From a checkpoint of a small transformer trained on Wikipedia: MLP 448 SwiGLU.
Each number is 500 + 50 x the weight over its row's rms, rounded and kept within 0 to 999. Layers, rows and columns count from 0. Numbers have three digits each. The size before them is the row's rms in percent of the matrix's.

# layer 6 MLP up, 448x160, rms 0.0494, rows 213-242, columns 0-159
088:550551536465456458462385511469419549591591495415594487509476458453451455435491533516393549507551589496493443604432557546522472526463533463500453366519550444501525474457474502538479393549568520429498491484476464549465491502488507453485505542521531514515454573321529501589479437550449515530507473431442458518562489488476562461469458453454468437582429479564446544542519523468517466515472572503545435514587450498420531455591538395534548453509428509485511545559517453445513519521502505
096:509517479503603540493473434482422511499558492481483514556592443569560541448499604465519550532452474633495473480591522543571465518527561534459530518480565489548585554510463395525489514483464502551490506473531522450519551484573525559421499514537505503553532453446603461485540469396418529533617524523620494591466451518511466574528453501569561524366408493562412476435538389509504526504540513438576501524503525578457488481472472542571507532477505499482467483511563545479488556373515491
089:610509476507510559531337470456485516528518468512543443577587435486557472488450521518607517481545517503480523526485508384473495484528461525536531474593421541523479443452506573434424541491518372517511479539540503505457491563521581580529542542564507432536469526525488570503498490421470513555515440461433494460460376446471520520480603548483482445450559503503587526491535512531487598527519548513560364463586586494424516535437500400526587390507431492512515494487478473480497530495489554
108:406525521491507471494501488611527500501486498478454488473666451530457520437478519471540556487552472489523504413461405562411560446582570496417477479517442539486425491494558498545472472441590510536429527439600489396519430511458511461481512562454396538519510492584494484464496433483553474480507481429543571450476451461485514550515546468513538569483579522553434533537486463498521438371598565517473514526520516520474455390519483486425442557438580491501488452433403477486505561485622511
094:463498519554491439617509500566576471466533482558424544525509507415606459469518473424583377557443542479529546519497497563514470408502470522605470486557541464372481510465518496530574581492452470412502471476552423514474565447475485555512427497465592485503521512540464495527507577531533463532534536484449596504557500601566484376518489464543496515495413497474543509501578419461530504624587454426529540594565507526459494480555477505433470454466537446537470498452546468495583493438549501
104:585478471496540536438482430615491609516522510507496456545479411437535509486533606571502577507565465487535505513632476575526503454534417505529466456417521371552549467535498577464450445518469458504544496533457509449447533470453488612574477509494545532509541397517460485541562488459567501544452481537490490505391394473462468514501486465598551546395426464486506502438499501472451497515483464654538581498563541507486528534449528529457421500523456561541539519508507481503380562516483486
091:567582405500517481509516393448435533478449492485545426598564540587403547543522486443465538479526491489454590534506442590564489566576472536554501512541495500523533501436504398457613540502551505579504526473693562508491569464564576456476490522552541476523587541491496470464457477510479462518591496614536523523499511402528445542525478503515498546519459571521439552494562505513469487451431489508499531486529519557548481499438468497487530479484477484528527522612572496535452499563390392
097:460399524454568547464463523510477453460484546540463362472486392554533545501535586554479534486587495541528558412520477447510473526418401563582549534461514459497535600453561434521508579528469494459432476485529507514524485591491492508511453525474479464616608482476484545537570438580586451436454466538478480556504550547411545472536518558575488417508521440434600424455448558539551515580525525454475549514450512497484496436445481536526590529453478478514451427568566438499560485516546510
107:527523570455508490459594548413455517484585449568443525482517454483667392519474487525587467492550520490570494485533515416501495501505595503564527502477485503473520509505653391545423494512431479501570459540512499528511449480491528505497571459448465527456568426520523429476374591467460446556426523461393452409457521508491554514466497594526571492556503443378482448547453495511512443503486463502457487512495480445486581491556540489588500540519592564439509469484454480538539485429520488
096:373516499452487529441520407556451489535395606531485461482488467514530500428595496504493509574483551429493462447516545491543478468554529535557552424516601431471467521557493502435564451544559505484466373418521539573440482441610520570549494467499627501412433419459546585480414571494525481438463536454470481551450509543470525449508501507496503481519527447518587542460499529534408524482484521443474564485460484473438516449570446488475569545482510558549474447514396424525487479597485556
096:506474497473480443375595534406451500448516449520563529474495479455515455430598453479534402607453534547458510518367544428503498502580452496511444540554528539501508512441538572568539559491613500545420577525465436595553426588542494381481503417515532579516567444485550493541401468536477542412507505473528485459508474562488500454500488561369538455493484473508456517513418520509429506519506449396463458481499560474476410478496440479536451466463483474508527515465473525587480503463458514
093:525553512463455485426541456470472582518498580480528453464444559519468497535599460516384482463448500464460434498473538540548544555454500511595490436485494471455438529531527546570549522543518520525428458490604523487394484442536562361464521518471502411565613416400589483463503452483539489463476460571500625488525560582502538590551483431434567399410551483503542512554493441509506476481568516463470514544487450531512454443570523524493442543488555444451551448508463520410435517544480507
109:444502524566513486418486527498559445475516492472472566519504535491475472570555408543567390477427527432529427421458490408457516494551462462449465514532536544455524422545538493532571590476441501580517557483522548503536563432455473585463510477462472490461483477526469434494613412510553466527565658444531498576404580482550475450601489492436448499517519430554453546454473463424524507547563484470488491504445485543441420499480432527455512526529589398546407461541554480450416465486536482
101:438515576551552509450594420481460399528455507568412501480560506522587467484497499571631470452566552418439564466511521529415463471596557499525523372543504504564497527444442586502446490463524469513516504466515549489500482577468542468549506497473458612533535528520510570371465572618412570517473490546454399494502518377523555540496459533519519521488603481472500430468575569509502530474493574484505462506526380523495488545493534485517550549498537494475449490543555459462536549496452483
106:525515440527484602516584592521501662487413423472553512674474525489500502479499488506503539431497435490509487518556516460547517489531495501483505446504459488568504503558460506456431589520497524587490495593496515491503530471572539497465446567416513544491518500459549489492472428550454528521545563493512517439524370524538602557451535560524525430395500625460383473495492474460491487413490608492545486486525531510554406525416479547468482480499356473488533468477492523508442553463506529
095:557448551581404541591465481458567417595567526517466586567517389492466535481469497449513493502581578528516492554578490531548483464558514464477489539509433463529519492499465449454553447566636476529492371464477474443532526459513543481552496436593421499455430518526465588455425521491493493481447467489421530407512530455537500465510439523505449459443598544504605475583522550457479545495465488448465417480523473522485515550448493415531551486567409451445551588406505561533481474467493467
092:447561539481528413436440524521554478467422498626571573562495490455487491567520501468564555509540480589514473515531526553509577524513426576472524594475554447383465547558592432554526501467413586568610500596500497494520610481548462552597546476464485500559437534471423522491500509437539546534606499496479411476507501529366476565500546430597474488589540540533476540479450478520540458530521539421516499577536503518538534503496454520554487433526458558490481453586489524511541489496524485
107:460490506508390595529519512502539533485470581465550463444583486568458556512508496514475467501462526523549477459546592526531490549496464474479525530519454604461556522517459568562568540454482512402376543449578581458471503450441566408437512563574580502503600477481540424472572552546480514505567493520491485556557484503493463549409491456513528489517582507457489423585419621515439461460551481447481572516456628492514569464495508510488452464507488559445573597552524561485519439586549531
099:485482413541495483494628595434553525469458561569460463490482548615494424516564600498540496538512464505594596487523558520479553473520501503411401547509422540519506492460525563439546495523489440474552487553625537534454452493473490473480455481460434488360437457509484464495505527501538500519583540446421517579495526498488418436539569605474564527515481410457508419509453480522569613496484510378512522529497523488558579511493528414512483636494523526460537460536504463499493460501473487
101:473487533533486473470474563532533466561504488504420505590460409489462498506424467520445474531480487404560528453518516441408523464517547501494457497470552500587429481438510512434486455473427438510393401478460557425418467566402516545516483553509531431516484487540473510429487547524419533566543489459448498472500608366537464504425583468467544538511524581455597374603474551440542455539570411513572501482553448497396487490500535507500565559515534506548401519460483534449449480537474538
093:503456528498429546496595502478513491528493451497543508477538562526460537532397469474577502503477517573525520475438476436419487469576524482434508601383497531530499615472425512496445391489489466577446578474424506492479527477544522593514479482470489549454500629582516504495523491504523453494565567543453524533532514441524519411485456508492531563481493554392527531435568586483548616499463577442434468492556516491515469491515503473477478600518667566465513512546482410591463497594498541
105:540460512505416462501523572461537484471494549567597469556447486625487471505489459470465449478524444480427483511499482505450581405502444523523427557510600577403502468450486487563542546466447432523465466442576585544431531513509420610452497541582538561555549520592521533477350465475540554496547527465571477560527408456507445500438469462519423460450532426506508529430547440477501495452510460442553522609512487495475551410492414446471514507583489394490496456557500463483501474530472547
101:462481516578518434531571534561540442471489464484492530525550502450488500608536523510465491543530421407496485486544467596427535548546480494478592493475483523467491490490496489558532478476514576465540549506455431519486459490503469564552467419422501505495471551599515556581530456480578573512567557582574532522451503518533547406554535485478465529477379489501586546438481511629451562387511453513484649499459444556415589512538434529467513615559548529534465443524438427472423524519464498
099:528509423506479539559508556542475551508564462510568493458478500452504572477533494523353448517459473490393547531525509488455474496608474551499420541525420499559457509543474524478516360451435483541501462521524404525653504464583434429515536492492467498598581466488445485528490427528550471572540498560534549454465488433415573497486441515504513527445458436543506605457527536471465584473470459509520549550505563502449454574515562593448527564547595439458500534500532594508430470535553548
092:490612473469484516493424588528516459454473445513541439599583525510508507577530506536526500440457456522471497526591511578451513634527398557531463553486376478522546510534437414579507537497431521458434511540505459477557592461522478518465474523559489499569551465517466488482509382523536494503568486527539417525483508543441430542412534553540496539544485552516529495482482476373520590483562550540471540532560492454514490514460501570497538473527447526466556505470548619499479607656517557
113:571501516466473548469518466410578551457535485481475550414453472494490501577438497513512541480513509405591540491455473498514473407472585430475583472561495498452451438545509572605504459423519534541550534422550451517442596561489495514477453523457547564486529421543544531583465600455395470465488493440433455515503523445476475498452453498542532522489554414466447458619436523511470570491527519590494542575478543399404501515543535429494488497466554458499430557500438622477600485432519519
099:498543497536555495490497343456492464471540515546458599497539496427483557434508556454505466414548497393512465531463553514461513542457517512519487476614450458594477436526425513469508519538462445539672444520474522472495543536533514551458502540588489477535482472393492490467497579410479542586468464501439522538621531487477531579519476464418544502500451542568513514469488494538548529409463477525625448494475514495572610477438556557456494411520471485584512509488558504432545498443417519
098:384477456563483528480452472489444456476445465443554414431500425497500507512511460517501512396484495469428454440517465563396488612425529488519434488494459473509448483493528485506464469505421624462674464440491468502464467470606450576564471513483373499564582494502559583487420479532440515430467480503512514551405482492488491550548536571526526546436522473534531589514493495433372538514518484525453408509513546458522526464534508498522499458470433562465557494486539568606466469494557513
111:553539476492442505417512528465442578488483523643474477498448400560447510639527558441420510533571456472452443475551498464480438505569445617531520543532547448507451559474455488472491545412459510579467561586502497533582498483544386516432517538481518518479463509530465509510546496500503548527536608464433529505532551510393494549397426468465556498460540571573536493498519508532521466473452528521519542538544479471423547522503508553468587491457426478404515453594498481611520452516407563
089:516513555468512446470466523546519469577393458453469578524461523459563581476513644532506383458535464485504502443495548572554501428583451551526547511471498468432501525454511489493446499407500436498487412432466606487409503577468451478495425549450524494592432511442514475400527537538509467522550539455506449473536457532404475491498563502534485507612524494570499471504563505459487499556475557537509419546464513580460463534569413517535412582396459459486438489405437484568525450509434530
# layer 6 MLP down (transposed), 448x160, rms 0.0689, rows 213-241, columns 0-159
092:543503550395496486519447494469426563483525509413534578491499574488542483492524448424488463555521559500492456480502519511569676495500481336374471399488492514483442424495505456507568442506504581515449405518474452547509558500462457531492497517479566513503429579474454556521473558459501494475447498531477553480460449481400501456410490427523497491607472482500400450523453487514470468469515467461516437573574561492446415510550540488481552508456434458565481431480457517438543516426393431
096:456517564423471474488476594457590516535545529554496563523530591554456534551577424445418482487496508448550457531463606547385523484595534467586554503532584496455376520549498602459526391519488512443426509555455534488406459503495464559552513495521524417372449536525513489509516458454573470496478588465437477484536490503514523478481509520453470566584567521438527451504470567417456363446507446519514483506466538426548607483475522479491502534568553544519492498437452469476490527518490550
091:484553398539586548555568451474503461500406525486367553573591519472529499449503550512570501459561469503475498471534454564480470512383543452569500508549464452550416538486493535506478625399446484491523494516495500557456512552618558490449564461501422442491516570537465487526422466597441461636437459522490497458498455514516489605533486463489555538536561450557460525496463467477419519454494513573493471523426458522551528430415517443470558483451510517505464514516524573554451596497411545
110:458598430493511525549549530613477544536532381539496584521552531555459565428565484445477441470504484486556596550436453456447487495605556492458512521536517552472479480478474504534482503508517476467413471538467438499425385506414502501532521574460435579406495445520535442478492399534554499495425419501509512496503422391567488540483495553525486590552462507531530536482445532468500455384500469490491491475499562437430489363458516501475511518536576420503490607420527481472516535501563595
102:460516432473527472505518501471519490463532514553461556555447445441576416518580483464515426561452552437532534560500416528450549368485450508498476517532494488408547466586525460493492527517512412595448413496560454537458594448500457492398489540461463456407518502569463468442511513455504574473512455450528550587595520495562488336510515511528452546455454489573544578509532415515497521589533409463488511585524539469518556482572449420539445468519491426495441490506479560539545502573554552
104:492466484472495521423544462476553575600507519522509477496496423458559566461456558469421569564511524456587507509565463528509529515441536477567549482458455465526609440482439548487474494458435582500554510495472476427503482528479428591494461573437658442506578408518547414593475564471483488476442476491523507522472435504446418520581526510534504536465523480446592558511515536556504488467527459643576504475446504463505549495398532437597379452498517540576503497454463464505510514522555414
081:531508437486439573438495440515476595576399438479503462510481499517387487423556531562465488472514530512471580466522482583581510500498394462477508560447489530540445513515472477462540544524506427445489459549593495530516588422590583532426485529573438486494538488447527441411530534512440518527575460652556506561618553445527584483515410427511449468486506549524434571520464434556411476520476438465472502598603470536512487506413513533466561527458522465461488541505556536496505477508484501
099:561519507546542646610497525496543572472550476581517499500484511571568487509598473520406498526510474431471458491508429451546579561503449436478513542501443569489531491402397553551497497460569480482453600501505428466597557517555483480429474491583452486374510502636536478503518570467452432450502454536471520505482512509571479506546485463521515470473498525541457541516520467511553417449467628525480522580520550468446516507457556494496478607526561395482443544399425440493511468527502514
102:464512408527502551450518529535461557538538512567519503411517542481411530515560575496431497574504519421444538525405490398522423474501555520589455519555422514575546499537477478498502510370517483514501578595474432454464523512639440472476521444491543539544507487483483489411449534484485407485570482523473550490580532452485493516527586538492462491533545553542420501524517498508543445397383504606438547479443527413545463523482517506489501566421489583440609482449465557408551482488533514
098:496472519494508544435510467480536434557492550541554541385456508506512485422468432543447524558509520456582462464528483596530481483490408580565498456471518495500600503501594502578501490433497513458518504416525560453530573506516487543598470486480536440353440454445604543463475422452510500541481486423486533543520555494420547474563494553426435493448420378475481549469538483442453474553444514451532483488408537500490517524358434447517497533513591519469599454555524483563579439473526474
093:469513551446421476444456461460487515465511416500489459479450561438517413426582457517497456616453535529436490519368510464449553455568498521481483555501450530499485603509519526523581538494609522495416618484534467680487495480537429490467507462523479536518493541457525480474522485471509512423533555540539402511535548623515474585453548452430558490476542487529479525604458527530508448517559534442505464594557511517497388451450536525497493423531494471517520434572498566566430459441497480
093:556505453495464472425388549484552570429500507511534522508547496525425482392468438513531518473570521467523620415486417438546538459529527408453459445492437449466529468525498548441480554483483503594583521485408543448523522542554553509461523455545480470545488587425483556513545577518523577485476435505370463524521506449530555417476521548378480536489494472613526536477508460470473512594527372451580443539453504578452524472456509520522493478453452500513554598514436423504461482545425508
109:509537449550472529500416535553524550482464479550512424529504476530444476488513566569398521481457492470409503521607469543478487530609466579523519554445597441556530515430432541536504577484512501442458578463449496530417506576608492527491520563503523575546574517533514481455445551452529475411455486536507471489579481600552426412421553469470491538490444457488537552453457503523479424417412566450483510440579527610474549465514441477418466523459479496479464604576461545594481467559519518
100:504515502529539549479533469428467458502386517590443386509557523510538517530549533509722515494568454496458494489427474583436468488588479514506472417439476516497567508453455569555539534447529458460563538513488576504463433490460545465504497530555522586539504562399632555446505502505575556527453551509512466508521517449572458468585466432600479509541473482524546427522473511456489485538486552526554534489517511485521439442495555454467353590484536497485485579465562520505531516551505431
106:605441469504491561479487576563509521514502523493609528588521411523509546494440576480579538497493527455537463509546503486571527363538353563446445529509463430533457479427558487456482519511448503575555514552497548478435516406561513422504443530423535496458494517367514461479535475502507437570546557443441438515561440476550520566445473526484476542462453487455500486398518471465531441435523660536527520461552512545493492503497497560532529488436397465578433444540504511513420446496476495
098:549445527498564541532495477472565528611515518537476517497534457423468447444376486436532481457559478524455551543552502560508527503496463476579456525495488384528450475460490547506429410514611425480456477442539437489588448532481560509455517479491458467444534482551521497549411548492504522506483468514470497458449443442464370523512507514504545487442461476516555480619558600540410538541534448460506414414472435553490495513439536523521651453484389451518484527475528539534606540573524409
098:467433434561483452485571520515503485410503493466433500467411520537504505526594554509546419505455494533469591440427505556332460400534468558484502470541439474501482599457494495504580611475515609472513566504452491490491485429459481482469399426557485561476503463492594501506536510522527514470522503486494416552498508549576422459527498496482520552531450550499462473550476579438562506500400356609491451422542551414494551446538508428506470481531532507428504579460497541506552465479441530
107:444523569439551542480561515470387486518424498565478436409466607571506532629540520521503503537570479464493515563537493506442467473564478385519551471625509431626536522425473466482481589468481448494501485450566484536513429460506486460452506511521476643477468551575579499598505444535409523494559476586539545494496546523559448535468523543473540509531522588411488494520474490555471519485431538470470513440499537440386540449504541530504529538553498502551486561445533477558576560541501566
105:486469501447452542493436434484501475449531544456418493411500497512584520606412486461473517462506533471493544519493548497535560504434438372476597436488499536503530427480530477520453489494500476427480406540451518499483536510535576543485543558498477573430497487450451546396428590457477544458554476467446534386536498458528500369568468622515409418530544482422546597548543463553433539501501557444527528578458519485538414561431568502500485478510476500498571409480604526480506449488470462
098:495516460457480562552524482423465529603544500412483555399449473437534490455502545416524594503551503419573463462580468560459497551513499517571541470543504464570408536550503441566392430518580562519418419468551458511434463591412449534465526565423504480515525436629499463509409555528475502518492516499429499494509514567459574576463476467426492584468554582446504526567527572506507513467525499484482489479469469477457447432505509456470608430514518484556433474503491523513473615546562473
097:558538630586445602474543558495504484503393523523491489438554581487413560523479528495569470458454484582436504480453497586442485468539512480482481525462514453557540515449417459414482538534480495512420532542460467555394488491529536536571490572467449505496524537548548446583420475440542486414570547540489470512514542500501482416527570559528422540516406514502463510532548512435485569479395480501438511549561481550576528519438527439488421513540586613507584611429462474559514512552512473
110:533599523483560460529493561540544501481516648513495517512389506523517496547561518501598481516458520511501396534518474487413471533454468589570490623448514472401510602522487444508578485538512538535596481507511519517523548360449497442536476460427459513456505500441515458489481515562444504469487493491483499503402463481472484589418492477521516548413553532433506554499493436480572502553435541456494617521487480508545542560538458475461472437565457368509423498567552536496420415534422508
102:509514521404460553412345403499598474472524399517544543482459516493476485520460451466451465518525512548533556573491481442501593493517420451427504384511514429477557451473440605423492437595474527585435522499491421507518526545546577521512458613466540420565539536469527510558539573457518509443538447577525483463571446531477468571503570471507499491475451505530492495577465571519562491470484467496562384506546595519413433522511509521595472448530467537506513509523481545437520521491495428
098:505568489495469460537465438495475443502572475515415526534501514579443474509482511529433543462560522507458492507419525537545558487485514542523613452488516412452490504473539525446543413496550615503445482449458524500430559462437476523580482512440438516362463477517495463438527579506473500524531510582468459474422475510436456533522547501505499617557610558494491618544485533519466554573488490532478545475507487471590511510598564479526518567512606471500423483535539479509597514683554414
094:475454450505567496466513432496533500521574526533524579477461519458562522486482553494483472436457519530511488574553565506518477485439491410551490512601476587577512481451505541560521532557465405450452487503533487485477494612418580364502486466639526553434505447490482577526486592569434563452508508488561522493452470484559524498434483436533532434509459489438476507541521528582431659555487598534500413436578545518466381567483466549519502456524511559544477524445436471469508427463502554
104:599517478462445496482429503430514558500416505479488554444490510460474538599523495499535469411629495530480523538501476473436460497500503518509485469561523470534507513554459651550503498482483458560582470400539532438486575552465487487520402471514489573516493403462568574513517471480391536516452443435519519590516460459508492504569502494523442517518551511556548425538340466521475611528472497598526492614534551420519523528569467411443522469510536494511430540565426590503554526462474536
100:450494499461519505563518538574508497464543569527506453418408503435472475488515509604507514499545461505557530386456520523471510557456525617539511512497546508474544518532513489560441575593471437543470496463503626464525527534446473458620427448630485486446515449486521465523528448618438482597527499481446481490465563443571525542471491488462545430515478481389462567387558511542464510561579483496556496472429415529511391424474472509495432495424485459504397404503502546460486520455510461
101:529494497549366502531520521466597468583549504532635437535537443516558496464492440457598476549462494590572550468465512496503520446515519513477470613473434529563467455434522417584587455500544563512522494471480475421539443488450526522512411534616422526462513591515484547561456543487466469469473444440589546462491563450464471425466542507511464492526496461501565499487575445483499500574439535518607508448490571497439505475498458464533426393606458494571538484516488559526496487556608466
112:535477467591403523424538434546458477503442399465414516595489583534425536568394510471537529528537463446513484354497516552500518516586433515520510462498464460538416536462508579459469477395594532608464496472538452495495456462491520399486458502477542496507555497490593484487526495480548602445538554524439451536473474481483496578495563490490535582617568549514469479508465508517489500467484492572482563526511525482547477575439545530536594505369533469522541478420527478577577524520540444
# layer 6 MLP gate, 448x160, rms 0.0508, rows 214-242, columns 0-159
095:524405620509588505466466501456528524521523446537480465486543407534460538510465490438504460499588573456557523469574584487437486522463455486439496564480526491507518535497487456465466495481487536465505506541479582455532594496521502529443473447506622357550518519565470548607567450470515505531518520471499416628540499510402452541448492516460558541494422476517590483485503575544599475603495557410578447546461430534514474494498555452565477609505514466510425521595545437465486565465450466
088:565457554538537488474485523540602592493630452519609460507476473407546481524510546440553505515491572538425532479485489487522482459508486488584540511594512438464521459493472530516545392562480426497524460529455486374512577540541524591550534575634513486522529521504434538524416503531443463452543450526484480576469486488518437424414435544485470497546486478525541429505505476394489538517506496489488460492561507541494510440485519522554615451523390579506450597566551528481571564525596563
105:352407509497485413497492438466496507494527462543414483534479511478449487567487456518542410529541554464517533508616538513419467543445465450539476544390497438611471474515420515479558569515425566442523483505446430525505536574531489476499544476480598532649488523519476570528463509544553528480545560482455392511459530471487549450405494536462559511497459480346530410518476567485395460541468549422513452479532410410472570454477515531521512485516489504475474519483517509473528533527493589
105:450516441550468491578538436603480442508494404549468527518534502424583571435448442465576447485523585504545532484487549512583367471569500471559511467528608509448496546490496492492541476456507410401497518486471456462540502538501543518559520581433695442592538589502508497502490530517473361532507599502485491484457515538616531369497459531487483527517450473494500490427529449421505506525552470456467485512546532517430506508450462540497509448501532507531486537450520433494568474443550526
102:543532570523491534534452423512644537491447508569444544524494461454606583457505504452474462474538545458643541508546504567454448489380548487633509482481507460572575482532502463468503511507552545447530435466587481451533448541525576574553456491508548480467550465537431404481437499557478398502535450450481505500493572481521519463502475546427466467488537532470557492611546534545498562379491452506460447524446523498395624470439559490490471452475508561452539520429474450447493500511454490
090:457459517477521536540522519519549443460511493482517673405441439417540460418510509519664458533395532602512370479482553440493516373466490452418472468541539470505506509600464554517514478621526510481498447549414487422468421580492497567501553539503413507477492396479468478486488519504523503484445462513453463500480553540551522552423508515546509494469472540551455469472494489479449564511587510457512481444554506456543528570540441559461518493495430593524477488438502513496469510513605565
098:471508426506461485429527558493525604579617510564559547549487477426445436457427569503541487525461494580524499530461539476473500510467566462486527471435542499433401546524458466493498459476460474492505528552398492537463440503438555527537463398452466466474463518481498476448487580439460584491514522482472492501532363465479487492502517438430585592416549546549443622575469409508508533534543608464583530474482461563482500404526486365514458477513528464431440487491484488598526570455536496
102:532410415462521486603594597490552590527538540580543487493391382541529574523418478340487502486477555446456530474533471480506495442635485552582542496500474519511523508571544479497475447447477489550452467430492502476566498555492433522546554485500513509539525507542415514509471511498504534542546659476475501451550475471477481528462477427459472548450541443481567448500470506475558415531516417525496552546473503429454512464474501558556546535567569578504487464544527516381420471443539523
095:460454545516497495581397404542542450617489513471487560463516597565477426439455449444535554499485558451593536495535500587498451456512430507572491519597439477561518447467485472517455456494458502487527566475507526389474509549541535547458517509491508581406454495561562430452446454422438444489533492514555512440409472478484460520547538492508453531570449468494565577577510546453523429594456452580509406419433517535545460574406428488470391464510568508549533529532501487438544485524505464
095:518467511445514603475488422424463521432534352424446472489401511475538437444525452503561487491547600537569470428542534510522502508566522495520432532376508499476479524493452556450564507493578475541477578378544454579493518484560508566495507473469589498414473490483535475563470576555443477491411478557521465514489421527566490480481531479501514510425582513501522438554426472591506471550458547520464452451504512471481606415486559447586558435501572507590542546575465440539496448524456529
093:457511512483471453516517463480399457474466591404482519494529520483552524460542454511468567430566480535456550470567491559495533457333494550482554505524447485548475441526482493508529482516450484486482430453512561455571482590485517491511548584514391529463557420460497480435495405477422615467559470606504470509414473427421498488542525556550461461406519545486425398496527433492470609448522459430495453500509573455543571516401473452510460429477502531487617466487486543601540496482502526
110:564505516544535594535423488437515526543457329476483541465469541535508566542432461405460532528463552439531581568538494485580491447529440443520494454566460473487454490541562481482446473499503490487576507646494459454538528613490593514449543517496495479473556492504428586467508541449491547527540430459525470580523425465496477531438505500542513541511475489535465380532425485467506470516524458492472449539579511468618457490384514520412584482461483482445638502569566514510579512518482527
099:533492468425449480547525500456489549559488428476442592483476643511469493404416473457540492468489474527538470497404521516479526494394535416440511572467387525499551562504532466481627493481494602505481529489473498507453464441460520525524513417493579535385470456502507359530486494501521479429522476471466484484482548536526432433509557564505547500527583591402424530478457583520486524533485485466485470434466614456553537557546496443476480518525606506465519526394537435561475543459526422
107:532552405547406484604499422525492481526543461446509483537503606457447550484481576503418542507510528592581509464507531458536488441456503458512543493579499694588560441481444462547472507485555486534478556498458534513508528521504500481444495537500471541468435556504571419497456479487439462437432461495488562474506426498542521470446422522510505547512471606463464383531457574437491466532517447444456425450500554522561474510431520477520569507503579555441566539370598473502485569437538481
098:452410551462408536560513424499467490501577412488514518435501488539545510595467542530486413490534504372495562456522515557491523516450472459494494465532463496495452467497452564469470496485492471573472432516470493482482484614517539601507585489440587459536621494468408446519377540503482538515474518575525370513485439421487428498374592514495518506493447578503509434561411524481438550462561467471519445504504496483471544557448497559458542391461491604512570506580491480489492554520560522
098:522462594465557543492507497498544487538550464535631525539529511429443506507449488447506532541540526490495494495610526463663505542480492539443497547425598526519515490512581425507490448500394513550542446533510490540491510487571531555572613610450478455540488543484413522515478461467529521515612540459560525471525507489449539500459524416542478457540546460547497522481443452580548417495543590406513499509452519569484501554486468569601561449540471550523541496666529518420437530483515457
105:483529553511541492523471541437414500506472502577484548546490498470483391514504510474553386536645464461537607483454507546410498431525569415491480448472612450487489511541530456479504585526589435404557518507547491489528440591496517523455451446512496490524410585522516464474511493468461509514522514547494490457474600434551433422561462529492561447565490537472581558505522476433590466511438595444504417453446466522430549457507539489586532530487604440568485526510554405450452515474461464
100:475476629523496492593538534541508444468556562485454471443515501493562506572435511536500459455554527528516555461472413476533429538589586515517488511495547427512483537516481534490521471531454463506376523448491442516478564514465467514540555510424484518526527559450448469552536394478499472562517563514509546492499409536458314596542524511519471581470575511535656535477504561447514475502417554520566458531502480526440535506511474515424501512541535572424465603570447566536392471448553513
102:453565472499546480526534532529466514534560460473661468503500416449434455518459473465475546455542545470494589441618501494468419457552477487496469472542657435520490436492480464521562418506423463567484505441468473433457516537552545542561537583499476554505563553496395465512544463532521535510546555421554444476481560485426496518439413388533448489523521526467449405541478471427537509434473480480495482544489564485438553391516510441545610502449531592560477479586537548484483486486551531
092:484554508479524526462448385455459444548519504523353564483519555567524511415535538528587438490507598502495476518519505535548523538442474483506558405424511524508508455548506572484592592445548532420513536521476439556403417609471533496558629483465529438454564435453536432493423513510487553459470441535517519476499454483556446596546581488485541484467533489540496487518476489554453555484634510518522471458465460542544559562380489503490506459537512501548508475408443487426419499425504449
109:586419531493499498477548536469496496550530453519614460527511477565491505494468449480468463452556496424457504474520451520560539413561460434448490550512545644500508460473457492511509488496443414515441519415512604547507418587549475610433572573520604523619484564605453536527490454516567451444521636445573490555535489503526510436466458497475499474525544438539510530466532469480489467484574443477531454529458512539445542385402439467553523537586523477566540526558507419461490513483524536
102:465628500504513508416473566592521488542605474570510505431496466412518496467488519487545455520570586500464537468575522492538483524452485516543547513522483461525467457423471448527411514481459511425619503655402504395537491549525484588526529536443505453539450500490423500627490485487579526521500466489478503551525504529450556493483510503476507505527496431396503499451536435488466525461550479529565485508519497491503618494413491538475598441517436591561530510580554483472469589417616451
102:449494395428501494550451494535446406536475525532535522544520479527577496418580527451469491556556495587619492522473505373540521488497519483433499520552522519556492482509502435486444589469540478430449609592512436513487580527518499451474506516493545513537515575560469476610451499467522452559523501572545509449479567500579551384574482496540424475470432566507550481487524432519524457406544555508461526476451470527439504488470521560425475450546466502480558553594454501345561519401453462
092:490538386506564531537498524496524509492540441518463539598442469506453473462497501510512463536518503452527515403444445506484537431564413504518477509439464441521461510512454476457514484434518537621545556543480522493552409353564449521453519528432457520457471439505304393396520465522580496522461480472438521507469515526519479433604542593476510528425541490504482408475599527465486487429512435464506570555447474513488569495514538578549528522489570406426493456540509561515526552460461466
129:521482491443488516557496423457515519577568463507452508497499511507478531499460447436474455495552510495546528525521540423538421492502600450534540435516523520534434492525508525570427465394509531511472510435496447535481457572494517462554580609439636582531586479498514506560419579431482282475529493511494502464442498459529448414504475546515503416509548381415497442519533530477459519442509489505461495529367506435384490524441528530511516484524564512488486540541504513453588486409520525
100:488521480477443511487478430456455547542455524535396539580618512455493543417476562516510449488528587464551473524451566485461543548504548458445495511519448480508545484478447494435482518509482441459604531514528458529492568515606561512476538481475570459578520475449481486492486511408490423528500502570401478501647546524585501536490440457430548395452511509531512443454562486450535477538474496523576473495597514560475576426471613547424504435453578464545591490521560554497499514408412401
094:501520454570535524469557486461510528481568430476596371420419379527510521460529482567535482498488477468526521421496577490495452489518474507424521581359491500548503496564472522575483525545464520486612536531535477463538506463549511519523486521411402476611460535461548424495445572477609478553531585476585499476446561495528507530527468468508527456542542470470481578486454495398436437485473480410492518510479433524537580417484539590617387501469475449461456485497560551466482556488521491
111:564441477446579552544492546433527509461508593535518475520413436486573426428509499508497444514503480547497576547551502434500472443471594497494460504530558502496533442513594448530489482638418432306531532551526513592469507540531460558451510535536541491478461492447536486501555506488509457541516492514560540536573549549481518454545453522493531499400364443435522523493459476538517359551541510472579529434482461533436477420558474547446452419545478539528515565519439522454446487432474537
090:488362531475575468553530337493522472505577501467455554483437506468476539382436485479540478467463359492502485557490510504510421534471592514529463547497510519477500516457483478463501495483492459560458524524566547543446523526531528528556501530553541557493470513567579412430552500543522426466584531428541624554505500537541556441490469404526386486499489503522411454509542549573481470469491419399508502445444540469541417532475421548458491530393522556486463462450508463568461398528523509